python train.py --num_hidden_layers=10 --hidden_size=96 --num_attention_heads=3 --num_key_value_heads=3 --head_dim=32 --vocab_size=8192 --norm_eps=1e-06 --qk_norm=false --extras=["capped logits"] --max_grad_norm=1.0 --warmup_steps=200 --decay_shape="linear" --train_tokens=82880000 --dataset="wikipedia_en"
Each number is 500 + 40 x the weight over its row's rms, rounded and kept within 0 to 999. Layers, rows and columns count from 0. Numbers have three digits each. The size before them is the row's rms in percent of the matrix's.

# up: layer 7 MLP up, 384x96, rms 0.0825, rows 39-107, columns 0-95
# down: layer 7 MLP down (transposed), 384x96, rms 0.0593, rows 39-107, columns 0-95
up39 098:475471553499505526585477422448539506530520496524537471455518523552537514546477515491517489514498515530525522482479540435458495454478501489535568568490469544520407525495514518517556475569522470503518454483448417515472416485503390457488542483420500518505498495558484532428486506552536581436
down39 104:497522430560526468475477481508438494522499509486553497455498477489468542470554526473532440547412545549517527483532561500518442487461491471405464476498582523598562530533470492452523428442457483558545505550459463518494474535597444485482468569465524491516497447497543493509513525466461517533
up40 111:531543549418446488525486555452458462455517528547480454537472487490515568465493602488469544530398490435475511511514528654476509511513508509541464464475464440528494540447512516524547557469444520557496526498495479542509560474448504557540489478484462468482531523488528500511538494495471443532
down40 107:518516582498513439512554473563534505566484542515542500459559480488471518522447462503481500477439503469500491519487538491537531489485546459495474551490496482391510415487511549556442545429558515473449510468526506506509506532448510424473487572425521522490560522367507556538517517476520474510
up41 098:498535477525469506484465480517578478511443565464497526485421622469513492539501490480584509518438516494484527504550493498520498432480473466553521503403504506487507549445507577497457479474508467482469497499442610505506460536538534447548544483515482498481474521512572504476457461575415480450
down41 107:453545487511530474524458562465507496443566438471476449481491470468536484462535463515514492469481534510458535551506569520449546526528496521538463484519560478433511531546447384533582478411464526571504504536520573478522494485480510565485475457569537497493451509531519409460540504436496504502
up42 100:544536466512487525452540526537525512430502534506467563454425528486479477508514453521421497508515482520477555547505490584536526422466452467534494473526552491460459414504484586513488491449453516541504476383467520501514523481512528534497515515463542585475551378538490480474510533494494524456
down42 103:512513541522468560535496463454517497515489528520467446559464443485556521511483516464500451481415555540477499429497557480410490484516584463517517532423551520497535639514523456553511433482504502504500460460485444500537495548500507534532485537467478456557575471476504454498567460465481507454
up43 086:535544512506542454460454456522511509499523447498492483470398441480460468429462528512566612440484545486514468501498470515477505542530492439391467420474521553527523551476509518512508462497496462468578483543467512474555530468478478515502423566496486480470491450464536566419488514482491535482
down43 086:455519434453474498494545525487531514479491514465519476548450510511460528561540531541487513480542449487499507528499530529458533496511479473571520525612448478493478507610481515458438549531544486552459520513530488517556440474434505486468553391509519561439492493412477482485535452546436448483
up44 092:515498454467533476430504520592486431578502481546503487514472520514467537546449584490520488490479492519520519493512477588474511534524517470471522458545443494475431563423416480485503479492427481500483503520532447442513429528527578468500523445495506499518465545564506519528389544491434506488
down44 088:459565509542518525502468481473496573509514460446535498520454561462495465515510462468459554490502451469469538498492524522549409531478482520561569498461528483546596561530564540439505543451488519409446504558512470468501519496475496435514484508511487424539468401484559490469549460540505483548
up45 097:472524479492498453461494420534548486501553554534461515418510458511514438459486536437558531465478454484496465509453563548491510481464529540515503542582486520469508515470529565569572499534524407545516557456545485452475491477526580490499505531510504522504442490530446495522539481415573440452
down45 095:505493457503528499586461563467502468516477524544458568504505570483521481458545509489438558544478524463462483450444526481480480533457559454475474536469449491503531500513469536506417532536565504469472513476500428544478445515452544491478497520465509483510539516533524566471400532597413559561
up46 112:527510478522565441554483529507477464509478492512506515492478499470542494478655535482461449475473547504519402576547424469524462451428501463532458546550517503450456553466480499523460522559528496547480449531515483553506534504535467561428508500470489498456454489497490546514449506443515427492
down46 097:487533518527553465447423508520535540574451556473456585481559512489510472436536549487439527506466465434484538508465495452501519516435577507423464503505538534484505504486555494482422588502527542510486538446524495483488528530498446433496492516403510519565483495461553471529532433492479504547
up47 098:512520502537456462511488480518473488474473515484497487455466470529499462497507575493543448526567503554505580543474518591521509400397563485524460438474518538413495420529600523524509510565464532504464520533504569514503499491523493540490502482434514518419503486488486507468489479591479525550
down47 103:485445453580522480445493511484495409526519381515521547442508478512526521611474482498503465490438504552490441454460471454531525476558547458527510517559506509550509473501471495491511463507493478478468501527426502501499432496517473489570531479642479524511478526558551535509513528520461469482
up48 117:471518469406456598524474535527474547580446496514488441430545488529525540525432497452465524452529455474459475553551553466476470462459532516593559482506560490473555497520498501461478528493539494471499550505540426559444468523454489520500502457484450472477576497453554466528503460502481451486
down48 111:534533567481528457590497469466492488521554476405550509480479443536500558426541479578543487455536515574489511512523591474458500506515500557541454505514468502548476502444480541477451534524552469539417545478538539505510464458497493524431528474414438535510457501521478480544455521518451472473
up49 103:579563442501451514550468537491523523459492454486522575503529465499523513489505549517477479553570480567512449488368476503529516477486497536471460522541456466458469493481517529476515484511561509516525447485462510497475447490472542583510576591466503567463509475473414501476546516514532419549
down49 095:554546541526526487499466472456508517444526516515508517570537571497515543478551483454501498532482442484517504381504446586431569511495510417503464531513459497501443549473474512496500563522486573512524441476476494502564502456532497498495546523513430495498495509428418495486475455536604535540
up50 113:565492458441470526616529497474380494512463504482554506496555472517508516457418542539592496555536518544500522481456507513479495487486516547520511476486469453512534588506532471460510516476511523499490465502544547508476431560455543414529441498519488444540519551492452457509496495541495458574
down50 099:561459491499538545495507434522463566528421587486533541514501448489519455526483554482487458542468484467520521473457530521505582504472501451564534508447539480490418447489540516530501579543478528494490522466476522524527480500428461412486467521357471470534469534513555514519514545518487502541
up51 083:525466476456484479459464549515513523516533477492443464588554505422524533475527550528529504398497454450456411602487589522491485492566515429525542446465502565511565480465500437536498474499461516466469552551516520481529424464526517540478459466493476521485487531538473494554504492490514464455
down51 092:529489460444448498540488498512566533552468483413457584440530536464554482563487511464522535530491517517462516437524479528456537529482529497488488513427471446502405512522509501525523507540443540417464578564482498442514562444510454507527513448513508497483514505441557474520478526560511599491
up52 100:536461530470476545441512442445498515502487483467459507522563543500462471417506595601505486524543552511512510495509497466525531480510503473545511611508497508510490527459543440538484475559544458546479531532401493429526544515531535454477454486438480433523480475503489501434507455542432531452
down52 107:481524525482445516459496528522564498463544579462531495496503504495491588454541477508517497455448537518532499601439505544536549502478465508534506507529446387514410484524508480528490503478476600548557478495499507538470489552513449511489535430539491519465493474501453555492516466428448402491
up53 108:502459481520482380537472475528513534490473521523498483503508544561525527514473485454491501455532433444538590464482502521526509519530424528502411476479491471443466460536507563525518506513507588559528465500401506466537496541389500504460512526422481566480500485549474483437485551536479518489
down53 113:455484505525542516510502478526489494522545542552494452456601435469532461542507502516494480534474429496560546488472466415527574464544510411486460465486473548500528506550423519498500473455468546560501543537408407529484516478440490490451478523536546474555449519550532497527468531505531559520
up54 089:428504471512492453434459472460459515385508481486480473431494472498469481511563515480508505491531520481497439531539516496580498525512559507431449495534490557562524548471610478468502459479471470471580519506474547495526488524532507528527505461436471562512493513486517493489544430566529584587
down54 094:481450480419485515455524473474483497464586485533451484570487524506569469469553439513516502432546519517514466554468531571449500500506498524467528522517581532438461541472507505499550518478432524478512510509539537521434456612508485578532459426545528472521563479523437472504456500499476468442
up55 097:406436504491556525509550462536449514461478483527465524507524478509526547496483491492512536474444485515591508456515499396503515477497418470430492465515498478522580569550525498607462530502533510473525460559523487573513571509501473523542493436576491537459531472522492530506508454473462490574
down55 100:456455505555493553511537492499474387550505475555527413440498488483513469464494554524561537474532502467523443619511505506557490500536477442520483433589546443454458479448539462503472471454495536535511508472524504487439478485514530517510549478482482486554577541442497505532523477504578469484
up56 097:466478448539529491454504484504537490541480497552470558479516474522579463497473490509438495467458435567526440550447549488575489460506462483580492493481499502541454452560516476421518522495576541490509480547513543476500447482478510529444454576442526484539452472466537497503389494446547449451
down56 091:510496530513582464559450474520509478491474444523452489602533523511466526551415588482533505529498467431452503489447464480438548524496512422403453543473484515519519561496532478525439523524473459464456476451491558512489484499544508494567525511459581530521525448466531566526456529506474524523
up57 100:549497500529467556509486534542561441505527449565529441499482480463568591478477537504475498426462501408545501520460540505482547416465504447469479512521463397510449561489472446518452491506580467470503487481523456531480554552497507524524473513452515571527513467522498505443499437578519521506
down57 109:471586475457480483575516472427520532423394519511479554538554505540428525492498510518452490441438498444527545498557503454489462487462507440526546511472484524471524525580514405520463483549511494582491500430546512513493510525466524479535477462577512560475533524547523483495458495474532507543
up58 100:512576451434573470459580471557548485521555530498507601445515517472526488514505561542501523474499496522495450507471508502553486526499488492503467491476530482561510488473486399445521512467434536535475438516503492487459538530480578509509534513488465440506490507568545484510486427379568508545
down58 093:445477470466519484549455462467567491506468490483497498464450485524473506570457493522516568422580490454541416498480445500543472521507446452520495576488444508454507488498640528525467509438503535488503496456504556506554524512489573487530512557519450463495518466463506549556478456470534558557
up59 088:472510418477499543537448575482489530469501502476518559535494457480466486505418540447483506505526451517495463518442466568458555486470538486576502522440493525525554501465508527523485499504540545448564460535438556489524559508417506504502410468460480561456437540508499521449558403515478537527
down59 097:477525526475516524500477509526505532447419542530521470490538495460618577492432466526487466467521508509488521471518467566456521499521489484502503585540540518479464528492572545497529474425440430466542464513551441476443469473451430575517576451566476519494464578503474476514467476475490504538
up60 106:537458490554449561426449520505469474555529519477473548426409542480412590499507534468457445469477476466477527453579502486497486483529445452419503476506480530496504494508522565513460560580478495445526499468523490433463512590504534497572507505467520522541511516520457464495523460511540479464
down60 095:476436493458529527483499487511536580526492535477524429472479517453505526499495513516509471552447505545545525528497571527507391472496498469513529466445517485511574508491545514569490506462545558463519488446487505560485582461442481514507509476383461500529527517402449438465498464551509492587
up61 094:474531502485475549470486445510588567465493511527548479524519497501448535478570563542458563501483466449580485516537497484527480450487501435473441421551513568518501458483535534528451600510519533452515493532466466505484554489436483492522432476468436524490436502537459559487478541567548544474
down61 096:529520438464411456558520431523481587470473526426518553473450495489555432433490501522469472480529513584476526493556504493524518539488591567549439484509503525573434551524496518521533534506456443461501496516498452484523450456482534506464544460529483507534518512548492518472464520482564422538
up62 084:558494507501514471506481553458504492551480510562467493546494485509525465480580522484446520524453497476486499441550473431479538470516489460429462565497477499531471539526541540524494512418485517477442444518559456453544474553453531452537484503582527553554492538463448478574462513408448598493
down62 101:517507488483446599476522498567464537452541507514579481435533486551513462486474514527602467440503503508497518525514473469525556533554502555512508465508496506491457490541413447513516516476475530456534468530463524491465504398603487523494520495505520504462439583473514443460557479494506456411
up63 115:477561548452477512405454568517461487500483504553545520532501646484450558505542523511482451509538557469495433515503496468515525536497458534429471464495452519447530439492554426540558541489440476473465559449467467517475484489490545467524502495455499520556510489494533504444569470494510521448
down63 109:472474503529436557556463441489544538558510458448513502518510463443554439557453516513557469509531477479519487482444445525480426514473522482534480518480443544432518599473585522541472525513492529456549547536465522463452489497522455531537519515408525487526439600464483514463491479492536557497
up64 105:524484525539519552507472423508571496536542457433519565476480474525573493454538495483481482552404516538583493594515458450515484490512508590515451448496467504499485588534488554523550547447518515459464434523444469515482457472478508491482474482491471538475490452505487467557498489397484523461
down64 095:518500516512518574485409426522520516503480517508481467527462525456524512477489509442540495455540511482443439515425514575484544523566481522457493537498506586530556511458533509486514537501446494512488524532484549552547481431509511470560530514491473558483489613485452434531452416476411504459
up65 090:468457496433518524476493476564432517565472480569514561488437513488514533542506488496523486477530427460487540454533498460433489513454507495520464450476572458484484511444540468455506493507497548420482540456608541572522545499483545536491498590499504480446498406480485515504577480496553547482
down65 096:541500404457503545585523542441560484504527444465411507474495476496497492531567441488459454500515510553534487462555496500463466479561460507486480475429513461532509563513517529582475535509531500528459472554442433520549554413521540493525536525566531510496460485569528436448487540492501496501
up66 112:523497534468581540452473434492520543480555515498498441472516530514503414534478497461506541504565418461535542503472488487463502461543466462450513570476558464482519523485536529543463514497449564543498568484455451564563447563491471521565480516432426463528450524539563424476464482513487493505
down66 111:457440550471478437516476527479475538424559493506509468483538490505526516529483519476562482476559486487485541488509518564515533564530540554493417497487561532498513487487464456472524505400589454594535481515496511528460431474471457550454500505565484503469539395529446455497472571505545476496
up67 111:527461534468520487511481501503523513449439537482509538578442513441437497466457443495501412506472503437550478464517529497488506460339473540449554442526497499562483514489471459523572523484477494533510451503537538564473534521555577532501558501539519507463547446514511508445469520515535541480
down67 100:517503501466455471542515582429502487458464521548525529467454485517516525540500494441498520451551479435547496499512533542552565471466545413554505422511500464500540548482527503535557486459523530498425451449566481473485485492503534456457449568463503458486582417521492486489536599540478532504
up68 104:406604559479498501537487455471456514459547502446456523452519476565482517501451510474472523441483462502488571528506527560438522510490489513420409522520500449511470528499541452455500548554476502517560571503482576419523506469542551538480508501454454492511472475493575465498544541561485508493
down68 093:487523471418572461471478498542456477515478562489331453473522517487447503511525469460521545446509421535487521620466513516458532500454467445449566524479482470485558533487541512524487514544438466535512530465573454499509501521487504513456539489488497536514522472503486548528503501530482535558
up69 090:416499516544586498424472560586518440537551548571529543504412534518529575472506498491545501514441506479529513493502534477488542467550448487520540475510503543436467509442513492545552486493452498515408498499472506521415450450518533525524482488521503458472476500517445497540445476450513506421
down69 093:441545504480523510467504440456476537522509529482455573442515527513515447460516484512490576488550417483485542508518555558520456490464547479524477460583459455449526558479497534519492631478537517425488561501449477421548526434484493404516464519537535471492509494511509514488555476538509492485
up70 101:503474504430530435569469474594522418508513463487526450515515458484465509540550477463516469524561512546490465496499503482515534512561380486463435497446478508455476537544478520507455559505447527590490451509496571486520478476441506489448490513509503536503447461499533505495412575487572501455
down70 088:516538534477541525463447499526532519512459552478528471433486452560550517468486521485521512532511494443468546476474435452471574520511492525474536529515428527580494531550533524484462487510480456538512536443487476451538552506527529414508485534421498452490434484553446500488561398605544541497
up71 092:525490516460482533456506439483563477474499438530517523529421398481501484451507461563518475503492483527508549422503451438563461479478477493425457541589467521489513485445519452592440474532544482509534395466529560519481465511553468492508541445508466507521519574467507507475523516516515556495
down71 096:548528494470440529474534543524594530493411492447541497520495548517540499425558464543486538524538442520512543475460525504456519502476466498494494516499459435450497558439488518500449514424530574483466544465481483555492428544470527417499526443463543459567590441519510519485491561502500527503
up72 101:513575512481514527514537531541431475464533489540448510480594490536508488619494433494387459479535453478502394507575483487457493485493463523571519515492467511486559491411470549491538488550489487516521453568517494530567496518565509489522432474494504422504522497485524516506536473500516506495
down72 108:521544517508451504512537532476507492508480515499464506396507451473566509571519467463492428517572433551559512499483442551495453574466514489470506539499581569456523484425494500478436460502529500515499438591477463545501516531485552453459479522525582448471511453528478450498484523497475584492
up73 102:445469487427496487502484518518485459473508507396445474495552518556467539513606524511469556520552503478486501520504503487584455400488502554540525502425481446486529518522481567532420502475493503514510498556442502512520467513515511529439545502479546414427569506468555554471490457479470488540
down73 089:408505513451563546432528402557513486472504572511477476429528445472567527465515498491536504425483490518470484518530446470505546436531582468508521525524586504485513460532481454494497457420467523482493534556472568465502509560443470478461517520535499567479532520551503516548489491490444536458
up74 100:516508533498558489460459515506469477478503473514476429460449477509519527515523488525552497518508452493505469533482542436421474650529452472458486562553407532524363528499495500532521475499528455534474473469564522472475428538521509531467523487515411531516509525499459519448530474525470493463
down74 110:470490551513506428493491543501469495524487421374452514494506546458529491487581455469418524468555546450478518478546504544463491556481489514566514487403440464513554556515431577446492500523475480515524546551537460508518524450538497489551520464503481451504504461546499463496520548555495530548
up75 106:470484495561565494466564501560534476447454478548414469469531472525477499469482519528552498568501467485546523431434525460486523493549474502541645542501599449455473490439539482507527483529536504444496524423473510511459459544474514493533460523487504516441477528530473531522522571553504486507
down75 095:440502560490515472493522516497495580457451492497539473455472473533507510494500417454419541531484489456545495552521537526564520471562481500516508528559471520460471486455500500484519453478546572465571445545445436530642555448521510519506529545480440503501460441499491452491513473577527497508
up76 101:537481502584478518492545506494465485414544427489495475514468562549492412435491489538508505477580479456571498558579534488547506492558432483509446504561485415487483499525543571512516483487479519496502475447496517438487524498488539484537531467544523472510583507524545455485571502531409471518
down76 100:526470491465576539526516547456541463500570535469505483539498472501476484536507547420510526437519476583510462490386468471515487470497472482482458552509512483530596484570556498493523475507486488531477519482435484477562514529587453489516482520507447467464486508509538565425497441540499386478
up77 111:408454525493462475488476455533480548477476543461507523460557545511462462539488509494537516464508524551498500476511520534483471487455505465459491485599519509441456458449506517634538506475515544517501514482501543456491534546567568444507509496483535482478539468500478566542469568374574526508
down77 108:559520509507543489475504562528518479462419528530445494496582524458465479543455565452446626518452464495506505542431502585537534485511542466515520512470474505544502527487462545531509499560534448488525470529480437498455465482509417525378503485449460484529498476461554494526518557500493510516
up78 092:589470468556472578561534515475463474528521462499547537478519545522491439514502509532537483555526514479571499436566535524470549526512462540449496477482572493562414529478528446478497431490526448454460455548465467539523564449554494487480472514546445472476515536517523542523457494397479464507
down78 091:520536563486534485488454419518537519483489575533538467506538519552447515490498543511495492423524464428503501525527494485483427470571469525432516415494550459488551560506473543466515520490522507550583453502461521437528523583461523536456454502455531513477413564495513556436520486505508434496
up79 092:535453559563517496520597500582450593442510485415507479443540498510476512462497480488503452506536507541527471549509420458492511475471480509525490527526419563419480476488509443432475430505451558476480504492518519498515556466489541521480536555482497482477493487400497494458455447563473505501
down79 099:510416568537534504473491493493553518455466525556526510518498469507419498544502477461512491562448501540538420475527553516464470508441546492437491436458465504548468470483533531523502504471558471518501498431523424525478470516547480512523434575528496425572602476493492590546473446505484501510
up80 103:472511463448477476450544486489443432524576502544510518511447551430451563480497528491503571512494485503499458518590525520532436504510526471506495539475447582533477526471511453488541582515542463486545484513510506554445516485585538530469511461422496545477470496492550446565442495431505452433
down80 106:434497519555511491482432548498523568521556432475503449540490522526572402497486499490531450523457528488428586465484481490536504474442580538522472480519503489431534516530508476459519530500493491478471575463570548444515492494519514540546522437539465502473500482517393500446504555559523445525
up81 091:553485500506517524481473451470508449537546508591412458503460463488561454498472459467481510498454515527525425522477487481432495472554481446520498475488466570479490538542522491524533519540526488520520503462514433514514549404543451457606597516430492495511517543503517500525529500557407448499
down81 101:486530514530472391503511537451567509485460468517519510440498571528504511477493508439528511542447530490467456475451474506510407520496503543518398504546525541444557438526513512521485448465556490532487447448459581464547502568465529558450539503498480499482502510460577485528515538463557567461
up82 097:509469482436522481566539515530427493485417508554505511490541467505480607518528547489512552438478434513499436504520537507517406549518496500479478473496475432479515518541511614457477565520436536505544410448477491506463501530495544467533495531539514474530565499543492498514478574509436471483
down82 090:465512484547484441463521496529462469498475490483565495576422504454436463587507495486423494478427495448504402473589505491513519469491536507576537518515493532451460459458495509514521482468549516483535517532419504514518478511578527487538564511453492466545486495502556487526584456489589512545
up83 089:529458573494513495478515531497460435550493472404445514531486565493506409450509492458540507501478507572516495498506533504537533509559501482566468446436528596502536557500459556483533459487496510433448504486484556428487556439489480520448540533442436477554485527493507444438464493521460515545
down83 097:479506458488403454404463472516509503425531556600455539502574463559503479487513552496528475559514628482550493554483496502540487536492534489509565478489466457527461505490519524523513474531458411480486498516488513530466521496523495484462458467582508415466513501550550510473462485455495537525
up84 095:520546495481542542462464475548466545649491563520495382519455493544493447489525493492472492399484544509551439529436551485504597526522430541430528467494528526427504504475515485491561539492472471560502502479506479530481454493534522456472527525484479515504490499427466486502471495476489524494
down84 092:498516470549529547500505432511537471525459584469536486514496420496531536515519550522465536534511437525429589543480525520522524374441439412504439539462501487570519472468517507537475460520547455467483514467442527500527505420525481492479572468534550502522495489441511518511492531508460473560
up85 100:437486481537555533456475461469517498556464510460475443484483489539524517504563457507521412549454575475529544433476477558543487394509495566505481547459571533446480527553545495461486510488525586576455500437483510530552453553456525492482476493498500511463426544486482540480487493450513548476
down85 100:450533507515525495500500500504449523505473502496511535422506499562516469559440528471483536571505433565503479556519520490457478402492465521466570448543482482486428485503486507384533502468497513534475485474587554510506451467506588518501540494477509502544590477509391543536503542487458478480
up86 093:503507532471485493489501566549444429498538491482561503525488583407478537507516519533460545493486570493465438503476525435470498613502460483478503465504425485572476503499425491506553528474538514427505520493494424511503479482547557499498524538439501534540484511564560413446453537489535485525
down86 096:502504426513517456442471483492527487510509460449518494560494544493475454493465559511525491525533472508479543474470449561506472478581519595550435424448459494514534590453470519500461442528550494488557491489480530470518486496474546588534474461623452499508442519510486507417510471513531546474
up87 090:488562459484495496495498485541530490447566549552559507507524462467476444499458515473513462539513432528567549465535493529468475498440462496564535536558515446547536500433488517495547509517575478460492519514451520480542523525497516533497438424545468545479491516512454427470548562362461480547
down87 091:531515562507499400579470515498483524467424501509468512519512552434609490484505460419529466480533481415438473556533489500493476471533460490526554551468503480473518499474507580545508538572569538481528529501469466487451556441460473504464443435451530516467530535541534532518495473524549498509
up88 104:493498516457473576584485560448531499461529501523455515494482442491497501430512479542510506427550529553535436486516540391555532486493475514514517554489486515501436618557454532461520545536499476457539498485490442477465428490458500523479468489523444534549529475456567519460484530544470448550
down88 097:547512522502547521556514422558495485512551489462578525514489479489459544468540456490452475478505504475468470550529560533389483515481488501533510453496437482490529515528396516486410492542464490530496477487503543490493447519508515533565428593576533494547481554512493445460402512474524531491
up89 101:553500459499539540487542507482551426507508464441429510489494489508503493492487480544492531412503538519514444535465479407495502478532452494559515540491560442465504566570502494494523557534499468446563534478568501486513517507535502474574541450475458548520443498445591529519513498555490400428
down89 108:518507462494507462537488440457423535523579480496457429455488484503470547493497625480433498539437538499472483527482492518447495561517516526482508429485479491568519447567470554515454453485521490539465539462512472496520520489505545504515491516659557519491474496514470528514485539464434534480
up90 091:546507489451538511436505542570415447478556495517469471421448482474528489541504505492464520461535441527534436589447499522523505488513523527561538487476538525430503563484498581571498439575426523520469477479508545524462479466479544539567528481508489491456543460456487460475434547472455516492
down90 093:490461531556497477497529487466589409563477457464518508554425620517549475460533553490524539506509550428489471460466564472539520498469473451579502561462489500475482523535529549496516509572522516469513483430484468447507475456536489445412469480530486491527535501551480541499456538545489475490
up91 106:499458527464496452517553550503482453484487532480471482508513557553495505483492468542497498470463419521511478562482471510426484490534477553465466436504487525469498507554519552572467585414425469511512586467544451543401489521502568493474530441487603493514509457517511524508534556547455506451
down91 095:516516485479540528540470514502496508574420542515395514539495428477523399499556540483552499512518581521468565520485506434519508556507513497483501476520508469436472485541553490594488467473450443518548540519450490511475518503492507449444478546464539418538480579435489448474448506477499534510
up92 092:515514527501520568530472491542500526480470455537479459552495461495394451517451516502468499516521462490531395531512539454621552469435556492552544565538493489494450488530536477484567497496511498513530506455507511454415485497569544488517478536501491518560492503445441496448511475544403529530
down92 094:539517470513529467452424486464505531483513546513547495519507567581460495496509503554505506546524518555488529454547572466435444560476500553452477574448542422525538489471503469435443514511485481567423476487497520529512470521465551440493428424573522474524490475464512511488465454580499551502
up93 104:500524416502415488520494465514461500530538446516522489422469463478500506503514532561536448546521512537541518515506607457492474593486530580453427492503476489472503483484464532510502496485478536531485465533528575460589483479519491512559482501447485485503548416519460467514584461498539596474
down93 100:520528468539440498542479487510450426571467506484438513531510488480455523515510452480566559443570496488525538482453506493554439507464446533499498499513454483474486439566485545509504518490499437555537518516511545451516572529454521575428554545582511564414515466450547468499527446478533454504
up94 098:521457535476472479549571502491512533423449531481489491547506483516461475447496455568515547496560462444410429484447498508491448531529555508571538478567436484482551475499472527513440629510503485499423503441435480492426524460495518504571480520555520499486516518540501508469511475456498497532
down94 102:531478475471455508482427451455459535467488476491519447491508478517478473502508489447505580575539499467470462483567443455479484505495583569452553531526522520415478534564471565459502495476485552485505506468494536439546481504590548444454519510491483487548463582523469543500579503581535499457
up95 085:504501522515538499528457581595512494577449475517535403488563492494454546503558491482555454483527540484435547524527524431509512514510532515462531431480556460516519546462475500511444490462502452463458449522415515479511453483513544453564528471521413517492459488467500496429575455517492504552
down95 089:547530436510430463436511467448533517449497482455543500476447482569485524555589529535519473462479470528484519505457483579468513532468530545418507481549553541504521457517516522396531463511532428468461529508557450518539525460534500522456498456533495491455556530583457481467505505439562466490
up96 097:500503424451483504471447494513470507498537563519515503553568532450539514488503448541506474468506494465568473526515506438521552529538462462443513556506517565507508471376460532478470502388432535432407447526531532536475494515502472493535491531496563536495563503444514468502523542512437535524
down96 108:491539517609559466426534452558458506491497449411545555522541522477518463471466468487564504515463473499481578474404457484488521548535502499496495611465542412514539464519530471516467515474530563493524505454470465460538538503539518467533475458452524519466448501470525524439518470508550482498
up97 090:512400425514480453504487537536481465555501479579579506527482446418439524500576492526588529535574503486449475468529500523512515505457516451471470475470533453512554440479520543519495440393443506522543524458479578519522502482489420463531488551487540484518505529513488516524510490480560499504
down97 089:482512545510440534477472498516551444462504532470482482535506543551518577534476484480534502502505521517557524471561501479427524516482468514486508461576509470515495579557427518433488465497502439495394482511492505490566533534470574513432509493480566532394501478452479429545464553433523459478
up98 099:570550540491470563535482552521467511502506503519530490556504457418524628517474484491490471475485391503392489580459535482501567464483508503460513524516439499494506551459464524497526505568503414523525473558516480449522500494453502512483522507539517509420552553458478488440502504440505509510
down98 101:485501490504574502503511501424553532491454404449493492516515502502501520448563462475511522460513429564503513477510571579537480430494503493545463541480535508511533500518502486495466520442568545532502461427481490472508559522580494451496473412392537546556502462474522560462527466533522442477
up99 102:488444473498442542568484486555463458554490470452559510500539473525559514514528504465455515493429414476441506497515576584471455461485553544502484520492490508419460542552518475534472529535499530502476493522468374578460524484523482507507512470438502478476580531456575540482503486494487526449
down99 103:475429441416515464522548456562477477523516459446483521508516475506450533437497518511542519500484516537462450530583454542456497572475520523460414550464563528536507501539507510500545602470535474505476526579553471571531518477490461515516520491488412482544468472484572518522443506465489441501
up100 107:478490527456539499530475378484450492553509449576517513463524520542514499543492440516528585494449468482462547506456439586540534483457472512490523421506522417499469479494473446518497557548469479467456468500505484521449527431502512535511530494427542572526569492538496498528520450477412490514
down100 118:476471505533538566534478539456517418553460512570437488499482454538482572494487481483473477512522470492497476491449480476477499592469437508425479572468461561539522493546609493498495464487554474421477519478582466545546517500450515462567489504474475496532475465572547514492520449480567479477
up101 099:440543527545528557447474457495500502495536533453375501552479509470477521532499509554536493439466421481504541517478432487483549488460490416540500407424497519528527492475518533460580470525431463424488492498537492531504525562510489568515506530501449514459427528474512472530485465472521547449
down101 104:512506448458400491473450457510506496490472473550453489476500438466541470536454545438518414495552507469505479489530486620544551506542501518531463485462510476441532470534511471542567545557499517549461552560452429538555558524451465440538540507514520531497509514494478554438499452543473530473
up102 114:515465520443549462501466518516559538505527475497496473551430478522479494538497487507493466515554503533469380547484438466456481501434477501509458465465565493457496469472520526506557502470456505556503468436483552467431541458567525483534447549452537537580529504490524539473551408441535572457
down102 117:555534450477456456601454512420497538536528503509503490475520476516527522435482534499545548488533524515491488424473418568554506477498530498530540482510408487423493528493455506501528567537498560441495480526525478445549444501496527549550486494551523464435517498464406584524506521440515503478
up103 108:516450446530527581485475469462520519484494464467511539532543481502470553474535569601524496522526537484555452529546469473510455490508415484519520483428490440507533473430453429507497543445506551519442490483528468469497530517482523465532484416582477546548548501542503553561469575501440460517
down103 096:513520482437508478580498440549479426502507551545529410489489529488433541566435533490499585441543497504469460518479505514558498561499536521462475471433558494489496514503514587454439490501544539568494523487486522450520471516541455471509513530525530512489422470418450488537524474448559512446
up104 096:529448500518490480490503517479397520493449514466503489478575601481493500512564548518459520469554513467562476426474470438494492502456558531559501488455494475538480530422507508420512455416529555486493517513468503472492494538456491472505475429452488499502567475592517445463497443550557553530
down104 098:494464490538479507503528388468569463480485544516561493490490490528532502543526508493533442440464469519536376549509492483498519426564474478499549502543493527495503574508475451467565521489506543447475546477455473472472565453527561521447474506524557526494502529524590490483439483395486501468
up105 106:483426536515472504541493508482506468540515507506458489512439466544473512552507530518541498421519453532499517531576451554510454481492520400440583553498471570430483507529441556554423542604468544534499439494464522522550446528480486447533572461493503453464512530455468504487513478496529506504
down105 107:507468425522424458519527544390518466554440478462482463549578517475456477512550503500517454469503496487569518492454521440491536472423479490530438549557559457475492559517481479521497555434535517455535502446528568444514541469575537520568518488445510493551468483488501517511503455550540498486
up106 092:481448476498426529597485515571455450466516533539495449573541441517468488499531471504510609483510496565493509532489516467516505510500488486552479542531499506564539505476544469595523447473487449514484600469499499490554485444465498533444569551469416563548484492487471501520478474528512454547
down106 086:544511534568453448498484592502535479521414487551564495543474559512520473514510487552530469549464485486492494430488429467489432448520454543471549538532520536502525488514549491473490463542512497485480509456520501561465515546523518559589456429468476529516475472446462404562417504505533545496
up107 099:452467440438497459464526565594463545467468473507528586494537557502454437537537439584522496464528497480492471467469475513489488503443493508498495419533539497515498542485495547495484450457510505588433500516434540504507461464459511483572471539471459605509454493462492437519477463493463515548
down107 100:498480463537444512509495531455504407450501474517509533511615502558524479440528531472422430555419554484563487434552434551490480511474480468526522502507542422480461537505506512520545438497475523490518499477505502468497512472508548562481530471450569481514430489465532609495515554484476509491